config.yaml
intermediate_size: 704
extras: ["some layers without attention", "local attention windows", "hashed n-gram embeddings", "a smear gate", "learned residual scales", "skips across layers", "capped logits"]
init_std_qkv: 0.0219
max_grad_norm: 1.0
warmup_steps: 235
doc_mask: true
Each number is 128 + 24 x the weight over its row's rms, rounded and kept within 0 to 255. Layers, rows and columns count from 0. The size above them is the row's rms in percent of the matrix's.

# layer 8 attention query, 256x256, rms 0.0475, rows 189-242, columns 128-255
size [106 102 111  64  71  68  67  60  75  67  82  68  77  79  82  79  84  81  95  89  85  91 105  93  88 103 104  88  82  83 108 103  91 102 119 108 108  97 107 118 111 114 111 113  79 103 118 107  97  94 111 111 115  97]
[[156 137 153 114 136 121 109 118 135 117 134 147 107  85 118 131 129 173 109  94 131  96 146 124 148 117  85 188 119 119 183 139 129 137 112 145 147 100 133 112 135 130 127 163 126 100 118 140 152 126 163 160 115 113 137 142 122 120 122 162 123 114  82 139  96 151 143 129 110 160 157 148 126 150 156 173 123 179 167 140 118 172 156 131 114 116 176 102 178 153 120 145 169 183 130 149 101 138 135 136 145 129  87 115 151 110  81 125 125 115 166 128  90 151 145  96 153 105 145 131 148 112 136  81 145 135 141 105]
 [ 90 139 113  67 136 135 120 103 139 129 130 143 129 102 124 132 141 150 111  96 109 160 137 170 132 147 107 110 113 150  74  96 133  95 124 131 116 116  98 119 168 126 184 115  74 134 122 145 134 135  86  92 133  84 115 151 129 136 105 129 148 160 127 147 152 144 125 145 140  85  76 120 105 129 134 119 118 108 127 126 130 135 130 148 105 116  92 116 172 164  93 102 102 119 160 123  88 164 129 132 116 121 182 136 135 135 131 150 130  99  98 151 140 115 119 133 165 145 139  82  92 151  94 181 134 124 116 113]
 [187  91 134 134 127  96 104 188  90 160 182 122 137 106 118 109  96 147  94 110 155  73 109 116 103 143 131 129 139 163 112 131 128 103 140 129 123 155  96 130 139 150 121 111 132 124 136 137 132 156 123 103 155 117  96 129 156 111 108 101 122 114 121 154 151  85 114  87 130 113 141 125 130  93  87 135 122 148  74 121 108 135 111 158 158 179 122 128 176 121 140 142 139 116 141 170 122 130 115 122 134 134 155 104 188 154 134 135 153 114 136 142 116 118 102 128  98  95 124 100 138 126 136 136 122 125 121 130]
 [103 125 124 163 116 159 138 148 144 101 100 141  98 151 179  90 110 123 143 147  83 102 154  86 115 169 150  98 140 132 130  97 111 119 127 147 148 138 127 131 137 121 107  90 116 144 143  97 143 129 116 170 161 120 151 135 119 128 108 117 106 159 166 110  73 138 114 140 101 148 127 105 157 109 132 117 113 135 128  96 139 129 142 116 162 117 113  99 167 130 101  86 125 161 177 131 101 157 144 158 127 135 133 168  96 136 104 105 144 128 156  96 121 157 119 124  86 122  95 122  95 114 138 140  84  92 120  95]
 [135 137 117 152 169 128  91 133  91 118 116 156 111 132  92 167 104 147 138 111 133 128  87 126  92 118 151 141 143 148  94 144 182 119  84 107 112 137 125 149 150 166 155 101 107 123  87 126  76 128 132  96 115 127  90 131 103 156 135 127 125 107 142 118  88 117 114 143 132 100 122  92 122 137 138 135 174 117  82 132 158 128  86 159 128 161 144 157 146 186 124 114 137 115  96 124  80 118 111 131 125 167 121 138 143 148 107 151 205 131 121 168 150 120 136 135 128 115 132 151  56 137 126 123 132  90 161  67]
 [158 149 126  75 165 100 138 139 106 136 146 136 161 106 105 165 127 119 141 125 172 121 153 149 127 134 145 119 113 146 146 161  99 139 150 110 149 116 149 133  90 126 102 163 109 114 150 109 142 123 149 161 128 140 145 103 150 105 169 107 142 139  93 135 123 134 124 112 155 115 155 141  69 103 115 113 104 112 130 108 100  92 158 148 123 137 176 130  95 139 153 152 113  96 139 145 135  96 110 102 170 103 109 151 165 140 124 127 110 136 121 119 136 103 120 142 150 138 119  99 158 122 126 105 160 156 127 152]
 [130 102 113 125 125 136  90 161 109 157 125 143 113 150 100 127  98 148 154 120 131 132 107 115 107 104 164 136 121 146 128 150 156  93 113 100 113 119 145 143 175 159 190 109  98 110  91 127  66 139 102  99 128 150 107 145  87 140 128 144 137 112 136 117 102 100 114 160 153 102 127 108 134 107  69 117 157  92 100 125 171 130 109 144 106 135 140 172 157 148 140 113 107 109 114 119  81 110 118 121 130 162 116 124 130 131 170 139 147 115 111 144 163 126 174 119 146 152 126 144  84 141 115 145 122 125 133  82]
 [ 81 129 137  80  99 129 161 139 136 136 123 143 136 126 132 128 144 129  81 101 109 116  99 117 141 158  87 123 103 100 127 122  98 131 148 148 143 139 140 116  79 126 131 170 181  95 131 117 160 133 156 172 105 153 105 112 162 100 100 126  99 182 122 148 161 165 121 104 140 133 132  94 126  85 138 122  91 148 163 108 135 123 132 101 153 150 131  86 114 132 134 114 117 160 120 144 158 116 150 126 113 158 142 117  83 139 115 125 131 170 129  98  93 156 155 176 177 120 120 125 124 117 162 142 108 125 119 124]
 [ 99 121 149 171 123 153 153 118 118 112 100  78 123 121 165  84 125 108 131 155 100 144 124 119 100 108 102 107 140 134 128 133 126 149 138 127 129 115 134 112 136 116 144 122 140 137 199 167 119 132  72 102 122  92 119 111  93 151 140 136 101 104 121 127  93 135 106 116 152 172 138 132 123 127 111 115 140 147 106 130 123 163 121 124 140 160  84  79 139  87 129 140 145 177 135  98 141 158 118 140  83 133 146 153  69 137 145 107 124 134  96 102 148 132 151 111  72 155  57 181  64 146 148 130  87 139 165 102]
 [152 130 147 117 132 105 147 118 109 149 122  99 158 106 136 136 141  58 147 156 148 145 178 120 167 138 119 111 154 134 135 136 118 149 176 171 142 158 129 145  87 128  85 160 120 109 181 121 154 137  86 116 111 129 184 116 185  76 136 102 114 147 106 116 159 149 189 141 126 184 113 108 155 158 134 148  93 149 160 112 136  94 111 130 140 153 104 135  92 106 130 152 141 146 136 135 124 115  82 137 163 129 134  85 139 109 128 110 104 153 111  76  87 125 154 131 149 113 166 147 152 103 119 114 121 149 117 143]
 [ 94 133 132 128 117 172  58 119 117 118 132 159 103 106 109 108 142 160  96 115 133 152 140  88 140 149 110 128 127 164 139 141 138 143 123 183 137 119 127 110 119 149 166 148 162 137 104 159 115 120 132 156 101 136  88 126 115 137 108 141 113 107 115 136 126 131 139 144  99  93 158 113  86 131 153 183 135 146 173 122 165 115  71 123 123 138 175 127 121 138  98 124 138 121  87  99 140 108 184  87  84 153 104 121  69 132 135 131 155 155 127 120 123 158 109 137 147  86 128 158  94 171 140 135 119 134 116 106]
 [145 144 135 120 121 113 118 101 131 126 146 128  92 107 154 124 112 144 111 126  96 138 139 110 165 114 160 161 119 107 113 140 166 148 115 137 184 111 137 113 157 141  99 126  82 129 107 177  71  78 144 148 140 128 112 167 116 192 118 143 170 138 145 102 130  98 110 135 116 124 101 125 158 142  91 128 148 139 131 124 138 127 101 133 102 121 147 186 156 131 126 141 131  91 107 116 154 158 157 146 111  83  93 138 142 123 141 120 137  74 103 111 154 120 102 125  81 140 138 157 168 171  94 118 110 130 187 115]
 [122 119 110 109 147 126  83 136 110 131  82 158 187 153 127 152 128 142 156 145 158 150 166 154 198 171 118 110 117 124 146 150 112 145 117 113 140 103  67 127 128 132  85 131  98 149 122 134 176 139 124 115  99 102  92 123 150 132 120 166 121 109 147 141 147 181 152 153 153 120 127 144 137 177 147 109 161 101 119 121 121  98  81  61 126 117 139 158 121 145 132 118  94 112 120 118 103 157 139 140 112 135 129 111 103 141 118 129 102 116 152  69 117 109 160 116 135 108 135 108 166 143 115 128 129 200 126 116]
 [157  99 115 126 111 119 121 136 134 159 138 121 168 110 106 149 114 132 139 123 151 138  81 113 111 105 138 109 145 154 111 152 131 118 108 127 104 137 137 135 186 102 160 116 137 143  86  89 106 127 167  54 142 130 163 121 103 109 131 155 130 156  98 143 151 115 135 167 141  96 151 129  80 121 125 150 156 134  80  95 129 146 102 117 133 140 127 170 108 152 109 144 118 101 135 106 110 106 133 114 103  85 126 152 130 112 158  84 147 111 140 151 164  81 127 111 104 112 149 146 105 165 106 121 111 138 120 103]
 [112 127 138 100 122 131 127 124 147 124 135 139  71 128 105  97 106 141 125 128 134 151 120 112 152 106  93 148 156 166  99 109 131 112 136  84 149 107 152 138 146 141 132 142  85 143  90 120  70  84 143 123 141 160 113 146 138 158 119 130 152 101  93 198 121 104 123 128 147  97 159 121  75 140 112 134 139 115  78  79 108 112 118 140 126 102 161 151 172 151 139 149 112  93 103 136 116 150 151  82 133 105 177 103 115  93 154 145 159 113 129 106 122 145 107 144  68 139 127 114 113 189  90 137 122 106 118 125]
 [119 138 105 132 118 151  94 119 145 119 105 142 114 134 121 147 125 148 141 138  73 124 103 142  93  82 149 132 116 105 153 161 130 125  89 155 124 123 166 118 113 139 133 152 159 128 117 104  95  90 160 124 117 126 124 136  95 166 110 149 143 104 133 128 145 106 119 124  95 135 112 119 125 140 144 140 149 140 122 102 120  89 146 127 161 141 140 138 106 106 130 130 107 120  99  74 160 139 147 164 105 142 113 139 162 133  96 156 142 105 109 116 113 132  59 146  85 146 115 104 136 181 124 154 122 142  87  99]
 [121 120  95 115 153 134 180 165 130 154 126 125 118 166 173 122 152 115 116 156 149 120 160 123 138  99 144 184 172 104 137 136 124 175 123 192 130 109 118 150 147  84 100 132  54 116 125 152 131 125  96 117 132 111 178 135 140  94 117 131 140 150 133  92 108 106 121 163 127 164 122 145 169 140 124 106  85  84 138 117 155 126 168 155 109 140 122 110 145 123 147  99 161 105 152 128 143 125  97 129 168 102 114 119 198 131 126 115 119 150  95  98 130 111 146 139 158 152 147  91 102 101 156 131 121 123 122 141]
 [142 183 118 182 136  78 131 124  93 111 127 110 118 146  97 144 129 119 134 124 130 110 153 161 125 113  86 148 112 152 171 113 122 125  82 128 135 106 134 119 100 112 125 133 149 175 137 152  80 109 115 145 127 147 149 142 105 169 127 172 149 100 108 184 163 100  75 118 141 107 132 179 161 144 132 122 142 122  58 114 120 139 164 118 137 126 163 155 141 143 144 157 121 121 102 135 114 155 148 132 163 124 122 101  96  76 142 134 125 124 151  82 126 135 138  92  86 128 122 122 157 102 150 150 135  88 132 106]
 [133 140 115 140 132 133 140 112 104 127 129 157 136 135 129 130 138  66 126 149  80 101 122 120  99  97 126 139 164  90 179 144 110 110  99 122 115 163 123 115 160 123 119 128 165 113 127 111 131 133 126  97 137 157 136 145 125 129 148 108 156 192 135 156 119 136 131 131 113 123 139 115 134 140  87 148 153  93  88  78 114 123 109 126 125 134 129 174 117 155 110 142 131 146 126 150 138  96 114 146 157 122 148 108 171 135 156 105 106 128 129 111 163 119 149 102 129 109 131 118 116 146 148  90 105 123 145 116]
 [183 103 109 111 123 145 126 111 107 113 103 118 147 151 137 122 108 118  95 146 110 134 104 116 105 115 118 159 151 194 113 154 129 119 114 121  79 106 159 111 128 134 135 105 123 166 122 129  77 139 121 115 128 161 137 111 130 156 137 151  87 116 139 105  98 141  85 130 124 126 128 157 166 167 117 143 124 139 119 155 146 140 108  88 115 153 107 131 116 121 131 141 127 107  79 116 127 150 104  89 146 142 134 139  66 119 129 100 160  93  99 106 134  78 175 131  67 132  92 142  94 178 116 121 141 113 116  96]
 [126 135 116 141 165 132 132 126 162 144 113 142  97 193 126 117 147 124 139 138 122 125 144 126 126  97 173 154 141  61 134 117 126 138 115 120 132 114 103 117 160 119 130 124  74 104 151 158 175 137 108 114 124  90 156 108 164  77 119 118 159 158 137 128  91 134 162 143 124 178 149 116 145 133 133 108 123 102 147 109 151 126 109 134 100  77 140 128 162 105 138 154 164 131 171 140 141 107 127 171 139 163 169 125 185 129 120 145  92 150 116  88 156  89 125 106 145 124 114 123  95  89 165 122 119 126 121 165]
 [109 129 168 109  82  79 128 120 151 117 100 166 143 110 134 151 121 162  92 108 109 107 150 145 157 106 152 130  85  96 137 125  75  68 153 155 133 139  94  85 125 142  99 139 107 127 126 137 103 140 116 172 151 126 137 100 180 138 122 128 180 135 170 125 168 107 137 157 122 158 140 126 134 124 100 149 131 116 133  64 125 115 137 122 154 121 140 143 140 147 161 137 153 108 122 114 123  86 125 110 120  67  95 115 136 132 144 152 154 118 136 116 139 145 140 178 115 108 166  95 142 137 140 119 136 176 104 105]
 [105 147 120  84 142 139 107 105 113  94 141 135 105 128 125 132 112 128 143 125 145 140 102 123 126 148 104 116 134 122 122 152 155  91 149 125 136 134 157 151 111 149 142 106 182 113 140 132 103 110 174 144 134 150  84 135  82 132 152 110 147 109 147 132 159 147 111 133 148 131  81 112 118 135  93 127 162 149 110 130  77 106 137 122 132 128 138 178 109  71 111 101 134  98  80 132 117 178 134 148 109 121 134 175 108  97 135 143 147 120 135 139 131 131 115 136 114 150 154 110 160 169 104 172 112 114 114 108]
 [118 142 109 136 103 112 112 114 107 119 108 110 113 113 159 150  99 125 103 120 111 118 127 137 153 120 118 146 128 202 145 145 141 140 128 117 110  94 155 109  88 110 140 151 143 137  95 143  51 154 160 154 109 127 117 135 107 176 118 186 143 113 127 187 169  96  91 121 152 102 124 158 143 110 129 158 123 151 120 159 111 170 137 132 141 125 161 117 125 155 127 127 127 125  93 132 124 172 109  69 170 135  84 129  97 115 119 143  96  69 175 157 159 168  87 104  53 140 148 107 146 150 109 130 141 106 144 116]
 [139 113 120 123 164 137 143 142 102 156 158 124 105 144 147 145 141 116 171 162  95 134 173 177 137 115 208 141 121 112 127 131 113 151 139 112 104 139 100 133 139 143 156 110 152 144 115 125 157 162 120 129 148 125 115 103 138  87 165  78 116 124 117  92  96 143 160 113  96 164 120 106 107 121 106 137 129 143 191 156  93 122 145 175  95 110 158 128 125 106 107 137 156 132 171 139 148 137 169 156 124 125 137 139 143 139 130 122 121 163 158 124 128 129 147 121 136 125 106 153 123 131 157 127 133 135 115 124]
 [117 119  97 162 119 140 120 125  99 138 161 139 132 112 131 120 170 156 120 119 100 127 134 114 108 122 139 142 101 136 106 121 168 113 124 109 145 105 144 126 108 124 157 105 130 139 135 140 117 179 144 112  85 109 134 123  77 129 176 127  81  75 112 148 140 180 107 119 125 130 116 158 106 117 126 117 104 167 133 183 136 147 143 139 130 121 112 127  87 146  79 117 116 135 139 114 118 169 160 136 139 129 108 143  98  81  94  99 128 109 118 178 131 121 125 107 126 118 135 165  86  60 155 128 127  89 141 127]
 [ 94 146 103 136  99 113 138 127  80 152 181 140 128  62 109 169 109 116  89 114 117 117 128 151 122 154 132  91 107 151 138 171 132 135 170 113 122 146 130 170 147 140 143 126 160 113 124 117  96 121 175 142 137 150  84 166 110 152 115 116  90  69 123 133 150  90 113 122 126 121  99 113  96 146 133 137 175 123 131 117  98 100 120 133 150 155 129 150  89 152 134 145 105 130 129 135 139 118 134 120  84 125 109 165 107 134 141 130 147 101 132 172 131 146 105 142 109 116 148 146 169 159 109 147 152 102 128  95]
 [121 141 159 165 147 137 114 118 140 111 129  82  94 139 124 166 105 124 129 151 152 110 103 104 160  90 136 141 136 141 145 148 153 114 162 157 126 146 156 154 171 131 129 102 153 126 106 127 121  91 183 147 120 176 124 150  86  99 176 125 140 124 123 132 100 150 136 110 147 129 137 135 107 165 130 156 165 135 146 103  84 133 115 159 141  85 153 185 148 117 125 129 131 136  64  99 108 133 181 126 132 101 129 182  76 134 160 162 129 168 174 100 110 119  78 129 102 140 158 139 123 108 138 120 119 125 103  98]
 [139  93 116 162 135 132 129 202 125 132  83 112 139 125 116  84 135 172 145 134 170 132 112 125  94 135 131 115 125 143 152 131 153 123  88 152 150 108 139 157 114 116  86 140  65 120 152 100 152 100 152 134 151 121 139 122 154 120  94 119 150 140 132 145 138 145 111 146 135 136 119 121 128 165 179  61 103 115 100  73 148 120 132 133 121 143 139 129  94 132 142 172 132  78 144 132 125  71 106 124 116 123  81 116 103 156 118  89 139 134  96 101 110  79 120 109 179  91 110 111 114  88 143 129 120 128 109 114]
 [ 92 181 102 147 120 134  82  96  73 118  91 138 117 114 122 112 114 132  90 155  87 127 151 134  90  65 115 170 146 177 134 148 105 117 118 150 112  79 134 103 154 158 146  90 177 162  80 156 109 109 110 125 117 128 121 109  82 149 158 124 164  99 129 111 123 111 131 130 158 139 150 144  87 159 113 101 138 141  99 136 138 144 132 141 133 166 103 148 146 134 136 173 118 165 140 108 140 163  79 121 160 113 123 153 141 122 112 126 136 103 161 142 147 124  88 111 142 115 130 140 117 153 136 122 115  78 145  97]
 [144  74 115 101 141 151 131 138 128 141 126 123 130 124 149  86 153 123 136 148 123 148 119  99 128  99  98 135 142 110 115  98 111  98 126 105 131 118 116 129 133 119 127 114 108  97 125 115 113 123 110  70 175 110 127 124 180  92 163 104 153 170 138 108 102  97 167 148 165 132 158 117  79 144 126 133 157 147 119 114 137 138  96 161 131 144 126 149 130 135 115 120 155 118 138 158 143  88  99 129 100 109 162 120 139 137 125 153 144 143 121  92 136 119 150 126 158 108 125 141 108 145 140 147 138 144  90 133]
 [110  85 144 144 113 128  95 158 149 140 100 101 145 144 135 117 132  94 146  92 132 121 143  98 134 136 162 123 145 127 158  84 113 147  86 117 134 152 149 127 140 146 160 122  75 116 145 148 133 156 114 147 126 162 140 123 184 145 109 102 172 195  84 119 124 135 129 113  85 149 161 111 130 109  89 151 161 145 125 120 143 146  87 144 127  85 152 111 125 112 129 137 125 133 162 111 178 119 119 139 149 112 124  87 166 151  72  87 115 141 113 112 150 105 157 121  96 140 104 143 122 134 158  92  92 166  85 137]
 [ 75 133 111 170 127 124 154  98 151 143 141 165 133 125 141 157 209 117 135 122  91 134 182 132 144 118 137 104 127 106 102  90  82 112 163  73 151 108 130 125 111 153 124  84 113 100 162 124 144 139  77 119  81 127 102 126 146 110 120 126 149 118 156 150  98 167 153 126 161 139  95 131  82 121 144  98 146 114 122 150 114 134 137 138 104 135 149 154 148 130  98 135 151 132 134 130 108 101  92 141 169  91 150 147 119 143  96 135 121 111 117 103 135 123 134 111 132 130 115 130 140 143 122 135 144 124 137 151]
 [127 106 117 119 161 125 156 136 109 129 159 126 181 100 115 171 174  91 125 128 153 154 153 135 148 169 161  95  74  87 101 117 113 124 147  73 121 128 130 113 127 155 116 111 150 122 133 124 166 120 133  91 146 134 109  85 139  94 141  68 118 139 110 118  91 118 133 150 105 146 118 100 121  95 128 133 134 101 135 125 144 105 153 149 127  96 128 147 159 112 146 108  98 106 130 151 107 107 130 189  91  91 152  98 177 121 109 134 136 116 115 146 101 138 143 149 183 107 119 126 138 120 165 166 133 152 117 116]
 [128 146 132 134 127 143 135 115 106 113  82 108 161 154  87 108 147 180 178 125  92 149 138 138 148 146 121 102 148 148 105 136 149 162 139 161 188 105 137 148 130 122 156 102 108 155 118 102 143  93 144 118 117 106 122 153 113 119  95 200 140  93 143 136 141 149 104 129 201 133  84 123 134 136 146 125 123 120 120 152 148  93 169 150 147 107 122 155 118 124 157  98 126 117 105  86 121 165 139 131  93 159 136  97 142 131 156 161 108 137  61 116 138  88 145 105 140  91 135 138 122 133  91 151 111 148 146  98]
 [117 125 136 122 123  86  96 124 154 100 143 164  94 134 182 157 150 124 169 106 174 139 156  97 169 151 142 119 121  77 132 101 143 125 123 119 127 112 104 106 100 127 120 164 159 103 139 127 134  89 177 125 117 124 122 113 136 115 109 110 154 153 141 112 136 145 144 150  98 129 135 139 136 104 111 150 128 113 118 118  94 147 122 112 111 108 121 166 133 106 114 162 147  95 118 130 103 121 159 145 119 141 137 119 164 113 118 164 105 148 140  94 133 184 105 151 161 110 157 130 114  95 124 114 112 162  95 117]
 [133 106 135  86 142 126 153 135 134 149 177 140 134 111 151 160 154 148 140 113 155 154 104 120 131 152 106 131 129 100 119  84  93 129 181  77  98  95  64 136 108 132  91 148 108 128 126 170 141 114  85 124 134  95 147 131 126 105 136 131 111  84 131 119 103 142 169 170 153 156 123 129 155 145 146  96 132 169 150 141 165 105 132 149 125 156 181 120 160 112 102 102 160  92 140 174 126 132 162 157 124 143 168 122 145 123 120 130 129 112 142 133 142 129  94 145 142 112 140 146 166 126 142 153 138 134 139 158]
 [157 126 138 103 127 137 159 134 144 133 130 107 122 138 127 117 105 164 110 133 152 135  87 141 124  82 119 111 161 122  92 144 128 115 153 108 133 118 148 111 156 134  86 144  80 105 116 144 142 119  92 112 151 124 159 107 155 119 159 138 126 107 133 121  97 107 144 148 142 103 127 105 107 124 160  78  98  98 118 108 146 103 100 108  74 127 135 128 133 118 130 152 149  96 164 139 109 107 119 123 120 117 107 170  63 154 166 155 130 129 131 109 129  98 140  99 152 124 109 104 134 158 120 143 139  96 139 180]
 [156 127  74 142 150 162 167 155  95 136 153  81 126 133 104 117 156 142 137 120 143 133 101 114 114 152 150 104  86 149 130 118 140 162 127 108 139 100 119 149 107 134  98 134 164  98 132 158 159 106 113 137 119 141 131 123 144 119 146 107 116  98 103 107 121 144  97 150 170 115 119 177 105 122 187 118 115 144 125 137 168 117 156 110  99 166  95 107 116 142 130 128 111 121 136 148 124 125 142 101 132 127 126 118 126 139 120  79 174 149 125 142 130 135 144 162 132 112 126 139 117 109 178 176  96 112 148 155]
 [128 147 135 113 166 167 111 140 115 132 116 126 180 133 140 112 147 145 169  97  97 174 159 122 138 118 144 107  81  86 100 100 118 114 125 147 128 127 167 110  80 154 163  97 155 107 115 100 148 135 142 169 100 151 125 171  92 145 137 132 143 143 133 145 141 101 163 140 140 100 125 127 157 129 127 158 124 142 160 181 105  83 140 143 171  92 101 164 103 126 124 108 109 146 102 132 118 139 148 125 120 161 150  87 128 132 123 163  97 131 179 127 113 142 135 130 129 131 156 147 148 106 130 123 158 110 152 113]
 [171  82  99 102 156 151 137 113 142 126 148  95 150 130 137 130  88 142 155  99 135 130 109 144  90 157 107 109 108 147 170 150 186 177  83 121 156 134 113 143  91 123 143 145 157  85 141 122 128 153 113 111 138 101 116 135 121 141 159 150 108 155 148  94 143 148  75 102 130 120 129 103 116 100 137 159 107 143 145 157 138 131 108  97 150 127 137  70  97 132 126 102  55 136 133 129 125 100 149 117 132 102 139 131 100 105 115 124 178 183 137 122 109 134 146 130 134 156 108 150 109 150  99 138 145 140 124 116]
 [109 125 158 132 134  45 143 134 131 129 123 164 130  92 155 136 111 138 150 139 145 129 157 113 157  98 114 138 128  86  95 105  92 112 137 144 111 148 107 118  95 136 136 133 132 126 148 132 168 133 148 117 121 152 148 111 140 104 111  97 121  82 156 127 134 118 156 182 150 125 139 162  91 102 140 144 108 135  97 124 132 139 174 125 142 142 114 151 140 122 145 171 152 126 115 128 117 114 157 116 129 113 139 161 160 134 133 141 105 169 121 130 132 166 107 146 172 129 148  98 119 109 102 120 143 149 100 119]
 [134 143 140 118 179 136 139 139 115 113 135 114 123 140 127 138 133 126 121 117 121 113 146 120  85  79 113 168 158 117 163 108 140  93 125 170 121 128 145 123 143 119 101 164  99 121 113 123 120 100  81 135  93  99 161 130 147 139 170 169 159 135 164  99 145 105 100 121 147 147 155 135 176 136 106 132 134 129  98  96 128 141 100 135 127 130  88 139 154 118 153  97 118 141 137 120 105 160  82 117  93 140 119 114 134 115 130 113 100 136 118 105 105 116 170  72  88 133  75 125 115 112 128 116  92 107 123 102]
 [157 122 143 135 146 119 135 105 112 155 158 108 132  81 125 154  91 119 160  99 128 123 116 140 136 130 127 102 131 133 127 139 139 117 130 158 142 172 127 178 130 161 145 135 161 126 112 160 125  99 169 136 148 155 128 160 126 144 128 112 136 115 129 127 187 168 117 160 161 103 118  87 101  99 128 139 149 112 107 152 115 157 116 155 109  96 142 194  83 108 113 125 160  99 125 123 121 185 136 170 135 103 154 170 138 135 137 127 115 165 139 184 151 135 114  97 139 110 192  83 154 178  82 121  91 158  81 139]
 [141 128 130 136 105 119 111 116 125 101 156 153 107 108 136 164  71  87  94  84 140 138 123 147 117 123 142 172 142 124 131 131 103 158  84 151 111 174 144 101 157 127 119 161 124 163 160  92  98 134 128 120 145 147 147 125 122 174 117 146 135 131 128 139 160 113 111 124  91 146 130 151 153 127 103 151 120 102  97 151 120 166 118 136 151 119 122 154 110 182 119 148 137 152  91 135 126 134 121 122 133 149 109 108 114 130 114 121 132 117 144 148 120 161 116 135 105 131 140 131 112 105 122 156 120 121 108  81]
 [134 128 140 135 120 118 129 105 129 109 118 120 132 154 121 168 104 124 127 130 115 134 145 148 130 149 145 156  95 116 142 145 129 144 144 140 158 143  99 116 139  73 120 124  91 107 152 114 109 151 136 132 125 100 109 137 103 144 150 103 144 116 135 103 101 129 140  89 123 157 177 111 167  75  79 183 120 150 122 163  92 150 121 122  86 116 182 122 153  77 118 134 142 158 148 150 135 114 125 171 105 145  86  92 149  68 138 138 125 166 139 146 105 144 158 100 120 152 118 119 132 134 123 129 154 152 143 103]
 [101 134 114 156 171 134 134 142 165 104 111 130 111 149 142 122 164 151 159 114 132 122 162 136 116  99 165 143 136 146 128  86 152  92 115 164 125  86 174 144 131  90 142 112 108 104 156 107 135 124 117 137  90 124 131  88 140 115 139 136 141 157 116  90 142 113  90 103 160 166 106 167 139 117 151 145 151 110 140 140 104 148 158 106  85  92 103 120 141 131 112 156 136 132 147 112 120 202 126 113 162 128 130 122  98 117  76 111 111 138  93 119 121  95 187 132 125 141 109 143 105  68 126 108  85 124 126  97]
 [130 112 164 144 106 120  97 129 130  89  86 101 132 108 142  74  98 119 135 170 130 144 136 104 101 105 133 128 121 103  87 113 137 173 114 118 127 142 190  69 118 139 122  93 122 126 165  89  95 135 142  77 135 134 114 127 163 129 162  92 133 171 157 150 114  45 109  87 125 112 158 140 143 130 109 140 131 141 137 149 148 134 104 114 146 121  90 152 150 126 160 127 108 126 126 106 107 119  77 131 142 106 167 110 129 124  82 157 128 104 138  80  74 119 121 158 118 177  85 145  95 128 126 144 163 119 179 126]
 [ 98 106 140 129 121 154 141 167 131 162  90 114 129 153 101  72 131 162 129 162 114 105 124 177 119  82 112  92 152 112 114 121 147 126  89 134 112 144 143 157 173  95 148 117 123 104 127 114 130 138 134 125 160 146 157 139 133 115 126 178 112 118 139  77 113  97 111 134 105 122 129  90 130 101 163 135 135 156 143  99 132 132 148 142 149  84 140 129 125 143 117 147 106 103 115  90 144 119 142 112 114 117 112 135 117 147 137 110 103 114 102 115 148  58 149 130  98 106  91 145 136 185 142 105 131 149 119 124]
 [149 105 129  97 105 129 101 132 103  99 132 131 107 168 132 157 112 123  93 129 157 131 132 115 158 142 132 149 107 136  93 130  90 155 146  82 107 155 134  84 131 120 109 137  86 178 170 146 135 127 105 130 112 118 102  90 112 140 108 144 108 115 159 122 116 141 107 146  91 125 145 113 188 130 141 116 101 134 107 145 165 115  96 120 134 152 140 127 137 157 105 128 118 130 127 152 130  87  70 132 114 147  99  80 129  71 138 150 143 103 142 140 130 130 147 104 149 121 101 163 181  84 129 145 136 141 123 106]
 [142 107 107 128 111 133 127 186 149 121 110 137  96 160 126 104 108 150 152 142 155 139 103 125 149 110 119 121 119 125 140 164 113 114 116 117 142  88  97 155 116 109 116 124 102 166 122 132 158 164 100 127 162 127  98 149 154 101 105 127  97 105 152 125 139 145 127 155 108 145  69  70 117  99 128 139  94  99  88 128 144 144 174 105 105 142 140  89 123 145 154 163 180  94 113 150  96 161 131 146 112 133 124 118 130 154  78  99 154 125 105 118 126 110 112 160 131  81 136 132 129  89 155 130 129 150  86 149]
 [ 65  96 120 137 104 157 129 133 136 161 128 132 141 144 102 115 151 119 131 157 134 114  98 160 137 106 179 120  99 148 108 109 131 165 123 117  80 145  89 133 147 115  97 100 182  87 122 113 146 143 134 145 145 150 132 131 128 139 136 134 129 102 148  98 109 124 114 141  57 122 129 164 155 104 159 143 172 167 182  99 136 140 135 132 114 116 126 111 175  98 122 113 109 141 127  88 133  92 177 109 115 106 129 145 136 173 119 109 126 143 139 113 138 115 119 179 108 117 146  81 148 149 149 123 111 119 109 135]
 [ 87 153 139 156 124  87 142 145 140 138 163 152 109 144 121 147 147 109  84 125 133 148 176  81 102 113 165 145 118 132 113 111 141  86 168 126 120 109 140  83 132 117 152  96 134 107 151 164  91 170 116 110  92 124 102 151 113 137 161  98 130  98 127 113 106 136 127 116 130 146 132 154  94 140 126 144 141  99 150 146  75 118 105 102  96 124 133 139 164 118 130 130 134 113 153 133 111 119 107 148 155 134 134 157 124 116 119 163 126 100 116  99  96 115 112  97 130 148 144 143  83 129 138 159 166  92 158 110]
 [ 66 138  99 197 169 159 133 138  63 163 104 100 144 166 128 122 114 110 128 109 142 140 180 137 149 169 161  82 102 163 147 110  88 136 130 145 125 158 116 101 106 145 115 112 134 126 152 131 151 121 117 118  97 134 112 123 147 162 100 118 165 108 111  78 164 129 110  85 143 137 157 107 127 123 106 134 172  89 115 145 108 113 148 123 125  98 116 126  56 139 133 133  99 132  88  83 152 146 111 109 144 145 136  82 128 129 137 146 115 136 165 110 131 146 135 114 133 144 144 142 147  95 132 133 128 144  92 125]]